config.toml
n_kv_head = 8
vocab_size = 32768
norm = "rmsnorm"
norm_place = "pre"
norm_eps = 1e-06
attn_scale = 0.102
bias = "none"
tie_embeddings = true
parallel_block = false
init_std_o = 0.0
init_std_down = 0.0
batch_tokens = 65536
doc_mask = true
Each number is 128 + 24 x the weight over its row's rms, rounded and kept within 0 to 255. Layers, rows and columns count from 0. The size above them is the row's rms in percent of the matrix's.

# layer 3 attention output (transposed), 768x768, rms 0.123, rows 509-544, columns 288-383
size [ 85  86  87  88  85  86  86  84  86  82  88  84  85  87  92  83  85  80  84  82  89  87  92  92  83  79  83  85  84  82  85  86  85  86  88  86]
[[187 130 149  84 113 158 124 147 125 113 122  93 117 170 147  97 160 146 118 152 127 129 114 110 106 151 145 139 190 107 135 122 156 155 154 110 149 125  93 113 113 127 117 137 172 135 121  91 144 114 103 120 140 130  84  88 124 105 114  85 104 129 124 145 141 117 121 178 137 110  96 121 105 119 131 124 103  89 107 159 100 155 129 119 122 118  92 129 112 117  68 116 150 122 172 137]
 [133 136 118 110 127  70 128 112 127 167 107 144 105 163 141 113 143 122  90 146  95  75 154  97 135 148 146 153 118 135 166 149 104 136 144 120 157 141 151 132 147 184 139 100 114 151 158 151 101 138 122 106 133 114 151 122 126 165 140  82 101 133 132 160 150 147 161 104 135 119 153 145  91 127 123 125 101 136 112 112 131 135  89 127  46  97 134 164  93 132  49 152 127 145  91 134]
 [129 126 123 143 104  98 142 157 122 124 162 142 116 117 113 119 137 124 115 123 144  82 117 135 125  84 122 182 122 140 166 121 101 147 134  92 137  94 143 130 152 153 135 125 183 136 159 127 147 132 160 111 103 147 106 116 150 163 138 148 110 121 128 134 127 154 101 148 183 164 174 100 134 147  95 101 134 152  95 153 116 115  78 105 129 138 100  88 117 162 134 114 140 178 125  66]
 [146 102 139 174 144 126 155 144 131 115 106 120 107 132 123 133 111 142 108 115 133  64  89 171 104 137 150 157 147 126  61 161 143 128 122 124 128 157 123 148 163 107 116 170 151 126 126 132 135 115 108  64 122 120 152 135 138 108 142  90 126 103 114  77 137 116 117 149 124 130 121 147 147 110  99 140 126 106 156  80 149 179 144 184 147 161 115 121  82 129 118 160 117  96 115 110]
 [137 111 129 140 109 117 104 128 127 110 147 138  96 138  63 103 110 170 114  76 138 157 104 129 112 124 113 124 122  79 167 139 146 154 138 122 174 117 103 138 113 132 141 107 134 125  69 107 138  90 176 133 162 130 171 116 134 120 174  95 111 171  80 156 171 130 123 162 180  93 144 130 144 146 129 134 113 113 130 146 135 130 122 158 105 121 128 111 145 101 107 153 127  96 142 130]
 [ 97 126 188 136 196 111 127 131 152 148 160 134 151 119  97 104 146 102 138 121 103 142 126 173 120 120 144 109 142 131  84 153 118 144 124 103 127 147 149 152 134 144 140 108 151 114 107 121 142 128  99 123 135 158 143 115  86 127 129 110 148  95 109 128 131 128  81  85 155 132 122 137 105 170 125  92 142 135 109 114 135 124 156 147  78 140 142 115 108 116 158 108 114 112  99 155]
 [138 135 104  64 114 106 140 132 170  84 148 112 127 111  85 115 107  94 111  74 134 109 144 116 137 133 102 150 121 116 124 139  85  98 164 139  87 124 121  91 142 148 139 137 131 116 104 161 120 146 116 111  99 124 159  83 137 160  98  79 127 111 120 115 129  97 121 139 128 135 125 127 166 121 174  98 144 146 117 159 146 128 125 140 115 136 160 131  89 117 111 150 122 108  98 102]
 [165 143 143 102 152 121 105 119 122 109 128 142 103 126 142 115 124 126 114 103 130 134 148 152 101 121 139 141 133 156 143  93  85 170 141 151 109 160 142 135 116 123  79 128 131 157 147 144 141  91 158  83 160 113 111 113 133 117  97 118 113 183 147 139 130 148 156 124 137 156 124 113 120 126 128 132 108  81 133 116 158 118 139 102  96 131 143 139  95  96 160 132 100 102 114 165]
 [170 131 133 161  81 102  90 124 121 135 136 100 134 105 112 138 116 121 157 129 141 124 123  93 121 111 143 117  96 112 147 176 135 134  93 114 115 140 148  92 105 114 161 128 142 122 127 132 135 161  85 145 148 127 166 102 132 100  99 112 131  86 132 129 138 121 154 136 120 115 126 125 136 143 166 173 112 122 120 127 129  98  93 141 126 152 178 113 142 125 139  91 108 125 130 149]
 [135 135  99 123 124  93 113 107 111 133 127 121 146 133 137 105 147 104 122 138 124 159 100 160 102  69 109 135 135 121 125  99 123 148  97 139  78 120  86 100 115  66 141 129 134 138 120 164 146 111 160  76 132 133 102  88  78 136  89  64  96 168 125 117 180 115 164 121  82  90 141  90  60 113 114 114 115  95 136 186 142 178 137 167 130 124 135 141 157 162 130 152 140 122 157 137]
 [109 131  83  94 113 138 132 140 131 164 114 104 153 186 116 119 146 162 100 141 136 168 121 105 115 125 106  76 180 119 149 117 120 141 158 104  95 134 134 106 160 148  99 129 152 134 138 101 106 144 136 120 128  91  96  77  91  99 109 111 134 154 157 127 142 105 185 126 134 128 181  80 101 127 143  99 158  95 117 218 101  95 155 142 114 127 135 147 159 111 185 104 126  92 113 131]
 [126 131 162 124 102  92 145 201 113  95 176 131 118 141 128 125 147  84  89 105 166 114 101 118 134  98 134 119 140 169 116 129 150 138 109  93 136 146 124 115 121  48 151 188 132 128 133 107 176 100 168 146  78 107 130 106 115 119 135 130 124 164 116 145 116 142 120 123 102 104  89 129 155 141 110 126 113 147 128 147 126 145 104 142 119 122 128 106 138 146 137 126 118 161 135 127]
 [122 119 114 121 141 182 186 128 119 130 145 136 148  94 138 156 127 149 102 141 139 134 101 132 162 162 149 138 134 173 112  86 158 131  91  92 152 138 142 133 121 134 109 147 103 143 149 124 132 119 117 177  83 102 136 101 155 167 122 124 161 114 133 147 108 111 155 156  72 149 127 103 151 164 127 108 102 103 165 104 146 135 140 130 107 157 162 129 118 171 121 121 103 138 108  80]
 [141 151 124 102 154 105  97 125 151 100 127 127 161 145 106 108 130 129 130 146 110  92 161 102 146 152 107  98 109 149 149 104 132 140 135 150 135 152 145 140 140 151 116  79 173 139 108 150  83 133 141 113 144 113 138 160 152 158 109 138 137 144 124 149 128 121 149 151 154 149 132  86 154 128  97 146 106 136  97 107 104 128 132 158 115 136 133  87 151 170 127 124  91 133 133 118]
 [117 110 172  96 145 107 131 107 116 104 134  98 134 127  94 168 142 130 145 152  96 120 146 177 138 127 118 123 144 134 106  89 108 158 169 161 153 142 111 132 157 155 111 213 127 109  96 148 113 124 129 121 155 130 117 142 155 123 130 141 135 120 103 154 124 165 154 155 155 168 107 143 123 177 142 106 188 198 102 106 102 139 132 177 103 141  99  84 120 170 127 111 153 131 132 125]
 [118 124 158 148 100 141 118 111  77 122  88 123 141 154 132 134 200 168 116 117 151 133 173  80  83 114 106  86  95  96 156 119 121 138 138 115 121 145 148 137 108 138 104 137 144 144 155 150 172 124 118 167 171 148 147  80 158 152 144 148 134  85 163 113 129 143 142  92 119 164 116  90 120 158 132 117 137 113 128 143 136 114 120  97 152 144 123 121 125  97 145 146 118 122 140 125]
 [149 162 143 109 110 135 112 137 113 139 137 144 148 109 148 148 119 139 127 143  95 141 167 139 109 169 150 152 112 147 121 140 158 148  84  88 138 171  94 166  79 113 138 125 139  84 110 124 141 166 150 100 126 141 143 113 121 172 135 127 159 122 124 145 117 123 135 110 164  97 144  93 110 148 143 116 120 151  82 145 146 126 108 127 135 149 140  95  80 160 160 117  98 190 105 103]
 [106 106 141 152 157  75 162 175 132 145 155 150 149 133 143 166 133 114 158 103 121 114 141 109 171 125 173 124  51 163 124  96 175 104 132 128 138 125 153 154  77 122 125 120 168 125  81 131 134 104 138 141 110  88 118 159 143  88 134 144 135 153 124 167 101 119  85 142 111 104 117 140 169 124 127 117 156 133 117 127 142 187 146  98 123 109 119 175 130 134  99  83 115 123 133 142]
 [159 112 121 110 107 137 126 114 160 197 145  76 105 112 122 126 121 175  98 107 162  89 106 101  92 118 113 148 145 112  79 140 110 135 104 139  78 183 163 103  67 164 170 137 121 111  80 158 146 135 150 136 122 157 157  98  86  99 149 157  87 163 125 105 129 157 110 116  91  94 134 142 112 105 126 119  92 134 138 139 151 140  94 157 158 172 150 133  95 129 127 169 118 125 117 137]
 [159 137 120 116 142 124 107  91 147 129  99  77 140 124 120  83 147 129 121 105 144 179 124 100 119 118 108 169 139 153 116 141 178 124  97 124 163 143 101  77 154 117 164  99 143 105 160 124 113 137 144 145 143 104 148 157 154 110 170 147 118 164 132  70 129  91 134 124 127 153  83 130 139 127 147 109 103 127 128 108 140 104 170 107 104 150 127 102 147 117 138 106 129 122 125 153]
 [117 147 156 104 160  94 120 119 121 125 161 145 145 149 100 155 130 143 128 119 117 123 101 127 173 103  91 176 130  82 100  94 195 115 111 140 148 135 144 114 129 132 124 184 115 114 122 118 122  90 157 190 157 143 118 106 108 162 146  96 135 137 123 130 135 153 140 152 104 118 145 143 149 126 173 112  76 137 103 173 110 133 133 105  91 126 127 127 137 121 131 153 125 105  98 135]
 [114 119 127 146 108 118 117 168 127 126 202 159 156 110 158 124 144  79 122 145 128 118 153 142 157 123 115 133 104 115 177 114 108  75 117 110 115 144  96 189 103 142 120  92 110 116 150 113 115  98 140 143 154 113 136 145 132  87 139 130  98 124 143 126  91 146 137 152 140 121 102 147 113 124 131 107 146  98  96 149 107 131 154 141 162 116  77 119 123 133 174 126 134 118 109 135]
 [111 126 132 155 101 105 133 127 137 124  95  97 150 125 111  98 159  88 163 119 128 162 109 114 119 132 173 203 105 122 134 125 146 133 124 111 132 121 112 113 138  95  89 120 167 127 124 135 135 153 147 134 124 156 107 140 164 150 121 193 127 155 107 110 162 120 138 117 124 156  97 123 160 127  95 164 142 105 155 135 159 158 167 122 123 127 152 129 122 158 115 118 113 112 103 128]
 [107  68 115 103 165 119 134  80 146 134  99 118 134 161  99 138 140 105 123 163 132 146 135 133 137 111 133 128 120 118 129 164 139 118 146 121 140 168  98  99 124  84 124  99 126  97 141 119 112 131 152 126 123 150 174 112  95  84 101 124 111 169 157 101 138 117  90  90 127 133 156 111 147 158 159 116 151 131 131 122  74 139 150 138 135 142 123 130 128 113 133 154 192 166 115 131]
 [115  79 155 160 122 139 118 152 114 129 106 124 114 146 125 107  90 149 131 126 154 109 133 122 115 149 102 122 110 116 103 139 142 163 150 151 105 111 127 137 164 115 135 158 100 140 103 151 115 111 143 156 139 136  83 176 131 107 103 161 117 124 101 116 141 123 141 102 170  99 143 163 128 138 117 156 156 117 112 149 131 134 163 123 124 135 141 167 133  98 155 115  94 169  90 160]
 [146 105 104 168 158 118 155  94 100 131 118 135 148 158 111 136 139 182  68 141  99 116 122 114  82 147 137 158 140 155 115 109 112 140 158 152  87 112  99 127 152 147 135 133 112  90 103 148 125 130 125 100 112 132 146 138 139 123 118  98 126 137 134  94 122 146 155  91 100 129 113 144 157 176 109 127 125 148 130 106 151 141 102  85 125 165 181 119 109 119 140 121 164 121 118 137]
 [163 107 152 120 131 157 137 142 104 112  94 138 105 132 162 159 134  93 160 137 102 141 158 129 132 141 142 129 100  97 123 127 121  99 136 128 132 109 159 148 140 110 130 110 126  77 122 121 127 116 114 115 154 122 139 137  76 142 110 148 133 167 113 137 139 151 138  94 129 164 121 110 133  98 121 154 133 133 115  72 169 133 182  97 129 111 170  99 134 164  93 150 127 140 126 154]
 [134  71 100 106 141 137 124 150 144 159 119 119 133 123 115 126 114 116 143 171 102 135 103 118 141 112 177 161 138 139  99 114 159 158 141 134 123  93 104 106 113 144 138 150 130 148 116 139 120 105 144 141 118 138 140 145  89 126  83 131 137 126 122 135 124 112 137 121  75  97  62 113  92 135 154 109 128 136 126 132 147 110 136 130 164 123 161  80 128 122 103 133 140 129 122 106]
 [103 117  95 156 162 104 159 112 160 144 122 170 124  64 144 155 137 124 125  96 109 126 137 126 132 165 139 136 135 125 108 130  92  90 115 123 114 123 128 125 151 129  67 146 114 139  75 124 132 157 101 137 100 172 168 120 130 121 107 109 132 115  67 107 115  96 129 121 150 132 148 124 120 141 113 126 139 126 100  85 142 125 133 164  96 119 126 128 174 147  84 134 104 128 124 152]
 [107 143 117  94 148 113 172 114 116 163 148 132 126 181 124 123 162 112  59 164 141 137 158 151 120 118 127 132 131 163 131  82 108 150 128 105 127  94 118 157 138 132 161 132 171 108 100 159 115 128 147 118 115 113 116 125  89 132 152 173 125 148 157 142  87 156 152 190 108 112 137  93 192 126 110 142 143  76 152 128 147 118 159 144 115 138 130 119 140 160 177 157  98 118 191 121]
 [140 143  87 132 125 134 122 113 134 136 160 124 155 172 157  86 152 125 109 193 133 162 138 138 112  82 152 113 134 116 143  97 117 105 146 135 117 169 159  74 142 110 174 127 182  97 106 110  85 139 141 142 133 121 128 140 109 118 124 150 142 147 134 129 145 144 124  93  90 126  85 151 110 132 153 141 119  93 157 168 188 125 156 127 143 116 139 150 131 111 105 145 114 140 139  98]
 [126 100 141 177 124 100 160 110 180 142 120 140 137 132 164 115 158 112 171 153  99 147 130 134 136 111 106 130 136 129 141 146 123 118 145 114 139 115 165 104 117 106 142 129 160 134 152 114 130 122 138 120 137 112 167 146 157 130 124 153 112 130 171 144 153  85 103 160  91 124 163 120 115 142 107 145 116 122 123  83 136  79 145  92 157 176 136 144 121 148 173 109 173 144 146 140]
 [152 156 166 133 129 136  92 138 148 144 150 120  50 159 126 114 149 179  96 135 139 105 152 144 126 116 137 147 155 155 115 115 132 168 123  97 130 120  81 117  62 125  93 141  74 131 153 104 125 110  87 119 134 104 133 125 127 163 166 103  90 154 173 111 101 133 161 134 117 135 144 153 128 159 150 127 118 102 135 165 131 123 103  87 126  91 141 110 114 126 107 157 146 132 173 145]
 [ 96  89 159 130 157 143 110 129 118 133 137 166  74 104 123  98 105 144 145 145 141 107 153 130 113 177 133 161 102 117 120 108 108 136 130 173 169 114 128 132 137 119 135 194 114 129 129 140 155 184  88 126 134 134 133 113 115 150 108 102 146 108 124 124 106 136 159 175 106 107 128 116 150 106 110 164 104 167  85  89  65  98 125  82 143 135 144  79  65 123 137 166 124 158 111 138]
 [119  94 152  98  95 141 114 122 136 125 114 110 125 168  99 136 137 149  96 112 169 166 150 141 134 154 139 108 132  99 108 149 144 176 146 122 141 148 143 126  98 129 165 151 138 144 116  79 102 158 133 116 130 126 131 112 141 123 134 124 142 133 139 123 126 125 129 109  88 120 149 135 155 126 158 147  75  92 136  94 144 130  78  92 151  90 141 151 152 127 117 141  96 101 173 120]
 [105 122 104  95 131 153 125 117 143 161 129 157 108 137 183 118 126 165 116 129 143 106 113 108 131 130 170 133 138 137 145  90 124  93 124 156 165 168 138 139 182 128 161 125 103 135 149 179 190  78 115 140 113 115 117 138 129 106 116 106 127 139 131 103 133 168  98  97 140 125 112 141 117 166 146 105 129 125 111 128 102  92 119 125 161  84 163 148 104 119 127 133 143 121 124 123]]
# layer 3 attention value, 768x768, rms 0.126, rows 510-545, columns 288-383
size [ 89  91  90  85  84  89  83  85  80  92  88  86  91  93  83  90  82  85  84  90  86  89  92  85  79  84  86  89  83  90  85  87  87  91  86  85]
[[140 105 134 114 129 161 119 101 109 119 149 102  98 146  93  77 121  88 162 124 122 173 136 158 126 123  96  98 105 100 104 150 107 123 137 153 100 110 130 114 113  98 172 110 106 100 124 103  92 125 122 140 108 140  95 106 100  95  98 121  98 127 168 137 111 125 140 146 143 153 128 129 130 122 143  90 130 133 155 140 113 167 149 101 113 101  97 106 128 127 148 135 112 131 125 156]
 [142 122 130 121 107 138 160 116  90 137 168 127 135 144 133 151 107 109 128 145 175 133 138 132 142  85 144 147 119  94 118 131  59 144 143 102 125  94 132 110  88 124 137  85 108 147 138 150 123 122  71 156 158 141 119 118 118 104 108 135 134 129 103 126 100 143 141 141 158 154 131 148 170 155 120 123  90 147 150 153 181 183 109  96 149 129 122 111 165 108 124 142 102 140 116 125]
 [107 185 136 116 111 119 128 134 131 130 111 135 111 107 134 117  97 117 117 127 158 114 109 158  85 117  96 138 136  91 115 126 152 137 128 139 138  81 139 138 152  96 156 125 154 131 119 132 134 121 151 117 107 124 155 129 110 162 116 138 142  93 100 172 109 160 115 152 119 116  82  87 165 118 139 111 120 175 106 142 126 143 130  61 141 133 147 133 151  98 124  99  72 170 108 125]
 [106 157 145 124 126 125 140 166 139 137 141 123 142 158 113 110 146  99 106 198 107 110 125 195 137  97 128 146 137 151  74 133 147 121 144  85 112  91 188 111 130 149  88 166 107 116 125 127 116 142 111 107 108 101 122 149 151 101  62 115 132  88 117 170 133 123 179  87 113 100 127 114 131 128 166  83 142 128 123 120 122 126  71  86 130 133 158 139 149 126 118 158 133 138 101 174]
 [124 162  93 144 198 140  93 142 120  95 136 155 162 134 127 160 146  97  84 100 121  93 145 118 120  89 141 142 107  98  95 155 128 129 141 169  96  98 125 123 131 105 109 111 126 134 134 152 119 150 129 109 146 147 157 149  87 148 149 116 130  96 152 151 126 119 157 176 116 105 106 131 112  98 131 151 131 134 105  66 122 144 150  90 182  99 117 157 139 130 102 141  80 187 162 115]
 [170  96 148 201 102 144 137  77 116 120 149 101 127 128 114 146 117 132 120  62 114 115 133 115 114 120 165  98  88 133 132 111 132 144 136 113  93 151 111 117  84 116  79 113 157 135 105 182 133 150 145 113 142 136 122 175 118 131 142 102  94 154  97  89 128 135 131 101 119 165 168 155 101  94  83 104  91 160 129  87  99 142 153 109 144  91 141 117 123 130 147 149 146  74 142 132]
 [133 139 113 105  96 104 147  57 109 120 133 174 145 131 116 138 130 126 141 106 138 145 144 141  94  99 134 138 149 115 132 141 156 108 137 145 139 135 137 139 100 144 142 156 100 138 106 103 125 129 102 123 104 116 140 162 117 176 101 140 119 101 120 120  88 135  99 167 132  99 104 154 166 140 138 112 143 124 115 148 145 151 127 137 118  92 114 128 163 129  60  91 176  89 139 142]
 [109 100 120  89 164 127  93 161 150 104 128 115  87 110 120 105 133 129 136 127 111 121 152 161 123 161 113 147 132 130 119 129 142  94 173 137 129  83 116 126 127 119 135 136 142 121  89 144 157 122 153 120 144 111 142 108 142 142  73 177 150 100  92  92 130 144  96 122 111 152  88 113  97 133 164 119 163 144 144 107 168 120 117 153 101  82 100 125 138 191 143 145 138 153 135 133]
 [157 107 125 142 131 129 124  85 155 112 153 163 115 125  98 120 139 115 151 145  90 112 152 122 121 149 126  67 132 164 169 118 128 114 101 125 171 115 162 124  99 135 134 133 134 159 180 145 164 151 135 165  89 125 153 163 133  99 158 160 125  91 139  85 133 136 132 127 163 163 135 159 110 130 119  83 166 113 172 114  97  86 117  87 112 102 139 100 122 134 120  94 109 103 106 123]
 [131 107 125 145 118 110 108 132 144  96 108 158 142  89  96 125  85 101 123  94 148 102 131 117 107 142  98 162 106 141 135 106  94 130 108 151 127 139 143 170 142 118 134 110 123 101 104 130 186 101 107 118  88 110 119  94 101 135 128 167 126  67 122 118 129 165 158 119 139 154 131 157 123 113  83 124 137  96 120 165 111 167 123 145 120 103 159 103 151 138 114  97 140  95 146 143]
 [100 109 104 110 128 118 147  84 112 148 158 102 141 148 150 138 134 154 129 122 157 104 117 124  99 133 156  89 163 107  73 130  74 134 157 142 144 147 123 121 140 144 114 119 144 119 140  94  98 134 106 154 196 143  84 150 131  78 137 143 140  89 137 143 151 128 113 139 177 141 104 137 146 150 111  99 132 146 164 127 121 151 110 118 129 195 142 183 127 135  96 169 157 131 124  93]
 [171 143 115 109 102 111 126 116 117 111 142 126 127 145 132 148 119 105 153 142  98 106  91 136 108 103 101 143 117 147 154 115  85 132 165 121 109 131 100 153 150 131 140 106 124 175 164 105 175 152 122  75 114 122 203 125 129 143 145 150 126 115  71 132 126  99 159 138 148 157 115 134 120 127 104 124 142 153 118 140 106 133 152 133 121 131 134  99 169 109 126 111 136 146 135  98]
 [111 111 166 127 103 146 105 126  75 122 150 106 105 150 118 109 151 120 113  93 153 118 122 164  93 135 128 142 108 132 118 166 140 136  87 123 125  98 141 127 114 145  94  92  83 106 161 106 141 140 122 150 145 149 154 115 107 133 119 130 152  90 120 169 122 142 147 108 136 139 123 145 136 132 128 113 113 150 141 138 140 145 146 123 116 170 110 135 152  94 117 129 162 135 122 139]
 [132 117 110 139 154 118 138 114 165 168 137 113 160 170 132 131  95 100 134 126 140  88 134 129 132 134 111 122 128 136 165 149  86  94 129  92 105  88  71 130 135 116 140 127  90 156 138 129 135 118  65 144 127  57 145 139 109 134  94  94  97 101 156 173  98 127 106 171 159 123 113 109 131 107 113 131  96 119 148 122 116 154 173 115 140 107  95 148 170 102 122  85 107 143 106 149]
 [119 149 151 122  97 163 138 112 114 106 124 162 124 124 136 137 127 116 126  86 112 155 171 122 129 150  93 154 129 126 103 137 126 135 111 158 150 108 147 130 137 110 134 139 124 132 123 106 121 133 114 128 136  93 108 126 144 161 156 150 146 111 161 118 157 158 143 134 144  98 111 123 186 117 126 148  78  92 157 133 135  48 132 160 141 148 111 128 103 127 122  87 137 129 101 133]
 [118  70 134 145  77 128 149 146 121 139 146 107 150 122 117 119 187 100 154 106 120 170 141 123 125 119  89 114 149 149  71 136 117 129 152 157 140 102  99 121 132 167 145 117 115 111 112 151 119 113 178  94 130 111 135 160 123 123 167  90 173 133 100 151  85 129 109 141 131 132  80 121 107 172 153 147 155 140 121 175 161 128 106 116 139 139 100 116 146 123 132 147 153 118 180  99]
 [136  94  89 116 125  97 120 113  73 148 119  97 119 130 164 111 166 140 140 101 124 124 141 104 115 104 119 142 185  99 102 138 162 122 116 141 148 116 158 159 154 139 120 154 106 110 121 133 125 122 123 110 147 153 103 165 139 109 120 148 142 151 176  89 173 117 137 147 109 136  83 159 108 158 169 138 108 128 143 149 132 127 106 102  98 116 133 103 145  95 101 130 153 123 104 148]
 [116 140 167 106 129 145 126 171 149 113 112 128 138 163 138 122 140 105 167 150  91 128 116  93 109  80 148 101 127 128 115 119 193 102 105 135 154 115 125 102 140 164  76 112 167 106 148 116 113 134 122 107 128 135 113 150 175 118  90  96 108 145 146 156 140 147 143 109 130 135 157 137 104 149 124 136 126 135 163 165  74  98 123 103  93 140  97 112 124 102 150 133 143 104 126 163]
 [111 122 121  84 125 111 118 146 104 108 107 140 140 146 125 165 147 127 128 121 115 130 126 143 113 152  91 167 114 139 141 127 156 156 105 144 143 146 104 111 157 111 120 157 139 145  87 101 145  92 118 115 136 109 143 100 126 123 187 158 122 145 119 131 157 135 179 125 121 119 155 125 132  88 161 117 159 103 152 125 102 134 120 166 118 187  85 146  94 102  99 145 108 152 154 120]
 [141 133 139 121 155 142 155 143 109 128 146  82 142  93 101  88 115 115 154 132 136  83 132 111  94 117 125 127 135 159 149 132 157  89 104 122 129 117 153 167 124 117  70  97 136 154 109  75 116 182 141  84 143 117  94 181 111  95 132 162 152 149  97 127 146 110 151 113 138 151 102 138 109 148 136 121 162 135 132 113 122 118 127 101 112  92 118 145 118 162 171  72 116 123 100 169]
 [136 138 120 125 118 123 130 161 116 128 154 116 107 141 140 108 111 169 107  87 145 112  96 164  89  97 102 158 149 124 122  91  85 117 125 115 154 114 169 120 118 121 110 127 156 112  66 107 128 144 124 135  92 113 161 109 134 130 106 134 125 170 129 166 126 120 123 114 128 108 141 113 108 175 167 177 172 107 106 158 142 147 126 114 163 152 158 100  77 102 121 136 162 142 129 145]
 [137 103 104 131 116 119 156 133 123 101 132 165 120 168 135 158 114 133 124 114 162 143 158 138 104 142  91 112 134 110 141 134  96 102 113 119 148 106 124 151 163  79 141 145 155 182 123 129 123 115 103 173 101 115 152 127 108 112 104 117 101  96 113 130 153  81 144 117 113  95 106 123 136 108 126 137 158  96 153 162 124 119 106 193  87 135 124 119 124 110 126 135 134 147 150 116]
 [145 136 142 152 119 144 144 195 164 133 122 113 122 131 125 146 145 159 118 127 102 119 137 145  99 100 125 130 120 155  99 116 162 123 170 131 152  92 130 158 177 167 118 103 148 156 102 164 137  78 142 125 134 112 132 125  70 151 130 122 152 128 104 136  71  77 153  99 181 109 115 122 133 110 135 151 158 152  82 112 114 147 131 121 136 108 106 126 120 144 146  97 133  88 142 130]
 [151  94 131 130  75 119 153 101 144 138 121 153 136 107 157  93  66 108 143 133 163 148 135 148 114 168 121 130 116 148  82 121  77 108  87 131  91 107 108 127 102 119 144 120 133 125 103 158 102  97  88 104  99 119 145  91 105 135 173 109 108 145 114 142  93 129 188  78  91 161 179 149  56  95 110 151 155 107 146 142 154 129 121 133  80 118 111 123 145 109 121 145 149 105 127 162]
 [ 97 131 154 160 117 135  90  87 110 139  81 130 130  86 119 120 127 110 124 136 148 112 145 129  92 138 103 158 123 132 143 171 132 167 143 154 182 124 151 134 102 176 112 112  87 158 178 155 162 117 167 145 149 115 110 116 129 139 147 120 190 101 125 130 120 122 129  87 135 157 133  86 152  91 139 140 153 120 101 100 162 140 157 165 135 127  92 180 166  82 124 128 126 129 104 131]
 [148 146 137 130  66 123 122  98 122 133 141 114 146 117 137 122 171 133 183 127 157  78 113 102 103 153 115 144 148  92 134 137  90  76 108 160 116 125 127 133 140 107 155 125 125 152 166 138 149 136 181 151 140 132 118 136 125 184  93 143 143 113  86 147 112 121 139 153 185 114  97 145 171 155 169  92 117 138 146 130 103  98  99 114 119 106  99 164 148 155 135 119 146 142 148 157]
 [137 153 104 147  60 162 136 130 119 105 120 111 117 130 168 116 144 160 121 111  87 136 182  84 107 139  83  97 114 141 167 122 142 114 121 150 123 145 154 117 147 124 108 188 113 107 149 111 129 119 125 140 111 148 127  94 145 139 120 116 108 162  85 122 116 133 105 122 142 174 149 186 104 155 127 136 122 173 108 138  59 189 124 128 123 153  94 114 141 131 148 167  96 150 186  69]
 [128 118 159 185 100 132 107 104 120 170 138 109 153 144  90  99 160 116 150 124 120 127 130 148 149 123 118 158 130 134 164 169  75 153 148 128 155 163 153 135 154 186 129 158 132 124 138 133 122 139 132 155 105 121 107 131 133 151 146 119 133 107 184 114 131 111 117 124 113 118 117 131 152 111 134 106 118 133 110 137 113 168 155 135 134 118 128 101 100 164 147 143 137 116 118 150]
 [127 119 147 120 107 134 142 102 140 166 124 108 152 144 122  98 143 127 129 113 139  73 116  63 137 103 144  85 139 140 124 145  87 152 114 109 152 145 103 158 123 134 151  89 103 119 136  89 128 135  86 117 144 161 135 162 153 137 113 149 180 144 136 150 170 145 110 131 142 172 132 123 119 122 116 135 134 140  90 156  97 162 111 125 133 187 128  79 117 140  83  79 119 124  95 144]
 [172  96 123 120 135 160 172 130  80 138 147 100 166 155  98 120  80 126 143 112 104 104 140 154 116 159 128 146 134 125 143 145 121  81 121 113 123 131 106 159 139 153 144 141 151 143 149 146 122 168 139 144 114 134 100 137  75 128 125 119 115 154  78 114 147 134 145 147 137 110 144 156 140 118 131 112 125 132 120 112 104 151 109 100 126 154  76 149  98  84 134  79 164 113 104 177]
 [129 111 125  38 136 157 137 195  89 183 123 160 132  91 147 168 118 147 135 103 123 118 112 141 131 148 106 160 172 144  77 118 151 124 130 126 148 177 141 138 190 109 104 108 125 109 101 144 107 144 161 155 146 119 144  94 124 123 143 107 133 136 119 147 123 117 131 143  94 159 100 145 147  79 144 114 117 108 147 125 138  94  93 121 113 148 139  96 109 146 186 155 147 135 154 123]
 [139 168 116 100  80 157 150 100  94  93 148 156 197 140 161  90 116 134 157 106 145 140 163  82  97 119 173 122  99  94 126 129 104 142 160 101 118 130 155  93 113 120 145 103 178 134 105  81 109 138 137 148 178 129 136 143 134  96 107 115 125 176 176 159 126 128  98 117 168 139  96 100 119 137 109 173 121 120 141 142 130 155 128 128 150 134 114 110 122 129 136 140 138  99 125  96]
 [150 129 123 161 121 140 152 161 119 139  87 114 190 108 111 147 112  65 125 118 106 157 104 122 157 116 100 143 119 132 129 100 119 127 151 133  99 155 124 185 110 187 132 104 140 143  81 146  85 108 125 122 194 160 121 107 150 100  85 136 121 134  94 154  97  96 109  99 157 124 143 130 102 149 138 131 126 116  92 144 112 112 149 151 129  96  87 131 124 107 134 129 128 134 105 157]
 [119  87 154 149  80 138 115 118  99 134 118 130 131 107 148 103  75 138 142 101  94 116 110 124  54 101 146 182  82 147 152  92 136 132 100 189 121  92 154 100 131 137 120 131 137 110 136  86 123 119 138 160 149  80 156 117 154  90 141 129 107 154 122 139 130  96 127 106 128 172 149 114 109 146 100 147 116 128 105 146 125  98 100 124 121  92 138 166 132 106 142 151 104 200  99 139]
 [ 77 146 139 147 127 127  91 147  97 135 128 129 169 148 156 117 108 109 125 173 122 148 125 147 119 191 118 134  92 127 168 125  91 140 105 119 137 138 177 127 183 122 122 112 145 143 151 117 100 115 119 120 116 127 136 125 130 132 122 118 144  88 143 105 169 125 184 183 136 112 153 110 156 150 143 113 114 104  94 107  64 131 129 149 117 115 124 130 171  76 166 147  89 148 110 155]
 [100 114 136 104 132 171 104 105  97 117 104 115 132 164 114 149 106 100 162 159 102 117 146 105 165 121  87  97 190 125 112 204 100 106 132 103 155 119 128 141 169 101 125 134 166 130 130 143 114 100 123 127 115  98 123 118 187 107 149 134 169 126 129 151 107 126 127 143  78 135 111 169 131 161 124 143 135 158 127 109 127 184 125 128 161 129  94 158  81 103 128 156 117 113 140 132]]